From a checkpoint of a small transformer trained on Wikipedia: 346M tokens.
Each number is 128 + 32 x the weight over its row's rms, rounded and kept within 0 to 255. Layers, rows and columns count from 0. Numbers have three digits each. The size before them is the row's rms in percent of the matrix's.

# q: layer 7 attention query, 384x384, rms 0.0328, rows 112-127,239-255,367-383, columns 0-63
# k: layer 7 attention key, 128x384, rms 0.0291, rows 111-127, columns 0-63
# v: layer 7 attention value, 128x384, rms 0.0318, rows 0-6, columns 0-63
# o: layer 7 attention output (transposed), 384x384, rms 0.027, rows 0-6,128-133,256-261, columns 0-63
q239 115:156135171203137139075153153111131058128168141117070118162158178115177155137146135079153128126117142105196124150123137145108120167068127167131114109126095112127140184148144139186093106129158148
q367 089:196158117119137139168139134116154087078115183183126117134113155124093125081155101145211078074121119100130128143179144155180137115100143146144120084155078156134101155137183154112175143140152143
k111 116:148095131170124128122128132120144094124133170093132101144122121109160116142109152117158159119120151164117126149074155125126058171080157125097172095083105125138186141154059088123064127167099107
q112 124:122132156104211107143191106116169094159143105121149152144149116074168146135124166158166107147110090175105124096132109074112140169067107191071093140090118143087118137149119129131139130140106067
q240 126:161103094100152080132120083154193123142152059129102166118135090075173131136125164163081136161082122147141135134145142106064129188064088251115117171104127115140103129144138072152114149103146106
q368 089:074101126111133106084123158086156057157141115069136161154109119091116166141098112158123096128084123123166128071210155170137123075116175144075141174175120104107157097121127069127190140128060130
k112 117:143113113133157125143108154176172170137136131207051141164137100133149145119141083136150119201163143142153165118089091062100181104081100198096133167058101080099112065079104117108149178116164083
q113 116:157166129139114097079181113146129126143126140191151099130116188131126142139138123184152130123077159099133150100119120137108122129129142054106101101208139159117094148097126125185121105108136133
q241 111:122139148206171159131175103150159137143146132133115126075140189096134134098163092156153115133128125093136112098114128138111169104072154103134125107132148133111060146162098143130095149113171132
q369 084:152078102156134137110149124137134130110133130162068142134174173073048175122154133155133201117109153067129149143072115128082154106151144157146143126133130115183092118136156097132075175169136118
k113 112:154157127133104105138147109115149169123142106140119154098092157135117123153158069131129100127113132151148110105104106064130157139104141095145094090158109112108088161054115184134089017168121074
q114 109:094152102162130148165072166078093125088205186103108110106151109123133149169108089130129118171149111161139085210138147157102131120083157084082118172150112103103107113140143094153114142144121149
q242 123:105107093141107124107071109080084135147133178085107094130116121129118123132134174153149162113219159156115066141161149216115059159136137090103136127126160085119133112174144098159111117149119189
q370 087:074163114132137162100123129141117086189131171093118180145145102059141158098153180091058089153115120155098117097185145141195131156138148119082108099179141129088155176141137090160092111166085079
k114 119:179099125146180148162104076074068107136169116110133112053043086080144114165128145112211177139113178085122111141093125161117100127117126113132115164152132087123148157140095105163117166142154169
q115 114:082167154095101127144094158069088137130096102111137086066156117146136063118119128108195067101118140095099127121109137137136124121197136146112154159115142112100164151188188111140182061095192108
q243 118:084069184123095136128075077113079112110116100134138154110115086119121081158198150131146131150182101093139105096125125096115090090126118123105152162103122137078141140159115077081133092050081143
q371 088:092183190101130159132199117101149142130130176103152176123131078124148120153134070114150128110154138122115113090129162165112159108158071142056126124091126141091112121119137085162146180169110110
k115 107:123087132180145132106122080122126090106062108127125099115045061113079132142151129078103091095158144163068119138093079104116137066125122136090100197141147138103153116124121167120160097075063152
q116 127:144104129141154120121095138138142177150133092163103186109110088092167100084125158124200119142048100196087113134144111128130121118119090183126115146144122131126142179145132111107139129120115105
q244 127:164143181129165087161174150085126152150071079143130120121095129052155134146178168140097160122086118132108154140158092091069139145087092232123150164139126142084161137170146146109113123098115139
q372 091:149136112132157106072095140120177101174087122141189110155117113093137201128127127092158154147166132168142119078089126084085113172105144133112119145102127102098159165119148121107128133145097142
k116 126:124120110148168097119163151150177087121131108157095145112109125081127065144055117154096118119133093152134111110127032111100118143078148191147146188125118084120087095066118124147127192089126130
q117 119:176158101122109119150140129140145139147161127110172119122166108081061144178136145200111122072116179134127147116142108099120098065078141153166155174115113121156111068153101215131085186201073126
q245 117:181139137110188156193213099114212146130120125144126110110131121116083123154109119134089160134087101106128154094171110131103131134116167138124114176170112158111116146113095178093104144103138149
q373 087:131151190102115198155154117111124157140081087094120165090150127141091095178128151103100145087161108142120105096088149099090170122170145038138092157142122117123104090144100135075182143083100084
k117 117:181106113135153100135132157125116147129092148185155136180147121119128169132154163166157151068108161160142117197122088134116119091031089141146123151115068148170096132132117202154115117161123152
q118 130:113199146066157168135174134082141139108075076108139091075098113130104162164124116112119099135101110155154194083103077078160194114107095108097091182204114152074089170116115194140160138100205130
q246 132:144199128123096108105189133126171125141090085144109107098158069126105154198161102126120083104081128132119194074098148049143198124095127109129106184141137118138071107109136133155128164141182113
q374 082:114150123124150135123151138115130104155084156083120082143147037052120133170144056120113127137148212114137131107142089113130083139104165138143122148113095114105133089125184135072131124160115149
k118 123:152176109110129103089169123218139167143189077119126140086097081162149182157197139119140120169101087095133163090112098043180136140087102125074172107124112187156141103147116126116192136106133067
q119 128:081119131161101173148126113110133150115145181138175119112119135137142116140081145151102111153164121114155162091152135142121163095129176045083103136139150153129147056083111141101194138164086145
q247 130:084058192107070154140121109079117173137085116122186136084087146137099124173169152122104114088186149096104177096122143173145144106126173045082149135185114158075198063144105134159177117135097162
q375 083:130173102140150193090089116124079156161134171138145072064137142168080145109138135157166110134148131119154191092078111144176156078141166109146131171153069119043108094130119142186150158111106078
k119 123:146119126132093179168086058126107118175115142096162171112114126196163134160090193088113103123171175098127127085101204132067144115070154038076132165151153134098212101120128179166180113142154165
q120 125:116107182079127145134150129118058109121106079091139168112147149129170101148194085113172139091126078088130122115119117054105155147092136174100136138119126187150139105140144146116109123062158114
q248 112:139116141086137102167136121150117128169123064135124139126133137126151132165142146123158101146143150113214126124119159073140115169106098188149169146121128169195136063134121125165102139065140095
q376 089:181086131115082160093145118207114021148143184092085140103115129096122129171098101130103151161107111129136102110142115171149086143171161111103098221044082132127122087109167135152081135119101097
k120 115:138081124123090130103104137107132167118098067099099148116169086166089138146155074074163103111166103089135132167136125096119138101135140170137158159091081127162158025073127151145141176119123139
q121 128:102117159117125187146067099130113124095149193100182139097144118178116090141128200095143133119145096101138128104098170193150176094112132077150109129158117152159127151146102150142134061128119154
q249 124:146170107118117162135060117119102160137121214100141129125201090162135131123135140094166101093160106118139147086137142186149129092148143034173085115135130156134132141183111096148179053091106136
q377 086:080133101099101103081104140102112130128137164180141159113111163164181114154066108116107141110167092103158130125094172108125148073134097105135111131109115135092122107109103104125110097127103177
k121 115:145117146132077149154062139118125123091113188115161142142147143188083134126172112123124181109136171123140078134129128133113142115164178053144069101132095154189097104097139087172132109132036148
q122 110:185131134101124145145139088139108143145114093107062153063138117171099110174170165143132100125162129070154133100128117046029105124099135147189184148138126129155113125111120111089098140080149093
q250 112:157149102112097146156171093068143130127149081118163141128107117137110106183191121145126154102189098076096099153121174026113124147113158196153145135189136112120146123087121124164066146127135146
q378 092:212126123113121180128164118108134016109151145057125124155194162125103133179145120108115184082157140120145191101157105092142159130116147103105109172067094118128097094116168121125098151118140155
k122 108:147168095122133114064112141159100185121126117101096130137115100102095094104123106089150128136110135136129144132093145087094085099055119171210154137125111144119110076108123147110100130090129077
q123 112:135107128143126191160166060096137167136126133081145114105152103170133225160128180096151149103102138105082148111153116129158153148147073081204118127124094173112103135075143202101153191190107080
q251 117:117174130119162127153156136143184150150178159064147099113121142124138073162198151105099120101047112136067170123133148141129138112146129071210093126174144116120082187120167151130158147181130144
q379 084:188156064104130139164122038111165126103120089079112117069091099101112123124148095110112165169135108096107142064130134120161210180196158092175138165072106123140063169115131146139125167157144145
k123 107:098112122123135101159078137131164102130143115151139147180125178106096146134150116177120120160053168116082095142115103159139121102107141098122131079116128109170136073138085141100163157158132131
q124 112:090142149143166176178171162148166171124156105148147140141110184124101156165125143100116134144169117122120124112126134134125213100179076097217134124119156143109090108081142115124107144104103123
q252 118:102136130125171160210166142115180161120090074161120171132127148173055154192154135058053079139132078087177177137142133136112141106145132103176150144183126110140090122087152132156073159107195110
q380 085:092144087149126134128144093115150172173091107090112107135090136157073156198112159176118152091157111141098163132130135120138115134160116098109081157095129111119196128148110115161030106198129148
k124 110:134138093140138198136136165150180104163146169093172114135179121120084155101139164139095140115154118132087170108110119157113199129196090098148103218100100094114096078136137191137131099139125098
q125 108:149122026119124100119141139174087173133165131143098138098127111087183108109131122144082191116095075100114105130133123052132156142117094123170094112118162104106117109123087089128152169124106115
q253 123:112123084093120139143104110181157088134157090070183165105134082134162045189128124071130133129088097105152165115135153091167140126114086099103137160124133121096142114127146052162135151153137154
q381 094:166161126062121132073157136130133122162130145117139142110106073129152150152118108141142100124100066145112147099092152069145138165115090191087133133049143159060132094127145078149154085120139125
k125 114:078089101125191079135141137162149101208160077133083141140098141094152094127115142112168131193091118124185162178083110110112152121148095131123144147141212133159091174140143125110161104165143156
q126 120:156131136177057106081168100115096148097091097086106089166140141139095168148132114131108136108158191090166119111077121080099172147053126100149170143165157126115117108128097156158115115147082112
q254 111:114132167088077123112153109157132160110118059102120157105076201111079144198150094125104175131141177064122129137097138102101179104125130090129150149143134103161062097119097154136101159160142125
q382 078:114154152121094135108153140118076144138149119092149103108134186111110094162117111112204099107189147123180099073142186087090129140136115072129132107133203131152132112088095089164145099144134106
k126 113:142116120087121160142144126130100129107177101128103142124222145154143157161146120155080062100158135116115135178136104087137105140071102114104127091111091131097108148166095155173117099111151130
q127 129:113091149196170109124156099159083203160096071169120138141118147135129162126100154174139107151145131130161153074130128156154104081133092120130135101150108084150185108089119145152186096083133078
q255 130:093181114158115088105152117157134132157121126184106148175122153184116182118097106165119123157137083125141116125115156106163103147168159112091156073112138080081176109077114145170199127165104115
q383 083:174135137136088120170155179123083115057141094117108149097115108115092127137160194152108107139125161147089113117126125185165163080115131146119146133172121123185123082164167138157101158141113084
k127 126:096200178168159141155116130172139063132099045186152118120125109189109123120065156135124167133138077112196153107185086082178087128135148100100127108154123062115209178111131142134180158116158098
v0 093:161118107112176105182151168174175146172051100118075159189138095118141098123111112152058034094103192097049182189155108120154109144210173160083135140125160116116134091087124141136156095115098143
o0 100:177082137129094138075181075054095118160158143107112076186169154061127106124131136128147113144117136102161142148151123148138127100068104143128147117077148104114104102098147200132087124110097107
o128 087:187124122138148107125111052132133147061146204144137163111115144115107146129175113191119125143099104078146124116128136206042138185074160099126092098150119125147141116110126084105130109149130147
o256 089:121048105180117117082114127106129133091144162149111054153115155106131200089098149121088152122117104114083175166138070181155069109105135121078132157124106085147164065148082185117128176123156149
v1 096:102121094174140102109130083104151095185167121111083135131124182142175106131175108135096161109099038123107150123165155118147112114076113124137108169164138146110138128056099099148087144147155108
o1 110:042154179106113153152076112182084133142100121114178094129132114089139157156097148098086106101174130135104098088097158156101089119144137138075134142149115088119202108173128071144140173140155152
o129 087:076083181083116145097065106154096092156138135093216137135086091085097107100098074079119137101145133130148176113124107142142085104171123168096180129096131099153176187149142130113135156105170150
o257 095:101102143197119154096121137104126139174118107170163165156163109160074085080131108130092127082153125126133154155114159134093088100164132145130159177108133107139127144109117117130118102191155091
v2 091:134103144155191168183188125090151168106146113146090112159084125123116145127141138113202078120115159139149155148126125141170136108143156107093089126098165097130014128120092125081124140137152147
o2 090:165122122142095130124134138089122108125119139124098116073152182099151133109063160196158170149113106133044138089113182208129092121054106127112139120148158095131147136105120175092155132134159158
o130 094:092137151138155117125093087119066092155134109138087153121117144124126167137108127117145161064168117136170135138153146135150090073118100129123145137145191112135222130087135124092131134080114091
o258 100:181166099156160124098140148131135110111169187109100130135108118145160158128106155161137154085100144140081072118108145168128098133087154133072099097131099145113104126171114120137135172055170169
v3 097:173149141092138136111070081165162136167110114128160130057167109132169157140137102162140167136127086146156079141148184129145142126122119158125128138164153082095173070176136132131157127161145152
o3 115:100175156069173141148132153154095100103137108072168161079122149115134093136127158134155171086152146142096158144122142102151074183069130072120107062091117108129161087141109134160101197112154163
o131 086:100158101098126171152126199138112158189131103104120181162135121082120086087108123095122147096111152153106152123154118160087130066112090111161093120094092131162070116154152163160093161104133118
o259 099:116186110114135104131129128107096139092173121120099140105075135140147111143139119101130085133120148108089158147112156128145136172123161106098115141113142167111121021130154086136123207177104161
v4 099:056097149164149119154144078126174099112186058144097199084105166148164114112141112145123122098143127053090087130100144159099115163091182140113119097137121147186091112074108116202134167148153129
o4 116:125090051114103141148082102155120136087142127086165116099140118135166115154146119120152078128170103141142169159193088174125154160137127164076090094124146114118089119108125099112120177162143080
o132 095:105123054132036081113155107095121104091147161132153083155168127081110143148185074135106105131112150186103138133146132118097159170182089101104158169135152083112114160135126126103117122118168146
o260 096:135126056199121166077122163141110169116173135146119136166162125084169171079128167102128117132113150194137141162158033161094068123097144166133146118101072138101144048124110117164076136108133098
v5 104:124104156192090111096215131122127124082087116144030123132155154115162127129086177148107157122137116142160156099054133125118118114138128172095118148078144138142123167137114188148126092160142139
o5 112:083122118121113166123146097117168150120111099121155120122170134139141106081159113115176099090192152119128097159113169166094126136132116134140103141089157145079129163081179133075109160135127127
o133 095:146126118146188149139137095126126146115105114045168142171112170132105098158158099144140144174157146112110126138141116126116140146161099151104124111176156197088136104136153112147131149137121097
o261 113:128134121138068177138160135158154132176102141123147126138149137147148105127132105085121128140161088109098121115120126101165132079168127137097114172137093132083113122159152138127103136133148096
v6 104:187109097141149145113066112170128139107168156137105143157151091104128152145161154082117078138146104097130159138110093121094105121147133126109096136158108148149186089114129096153134151175140106
o6 103:082114087183161110121150089143108121109121067119145142122164114146123141125166124132151122077170100152124090147132158131099177165149165146126088125109163068158066090154162102078122170174100117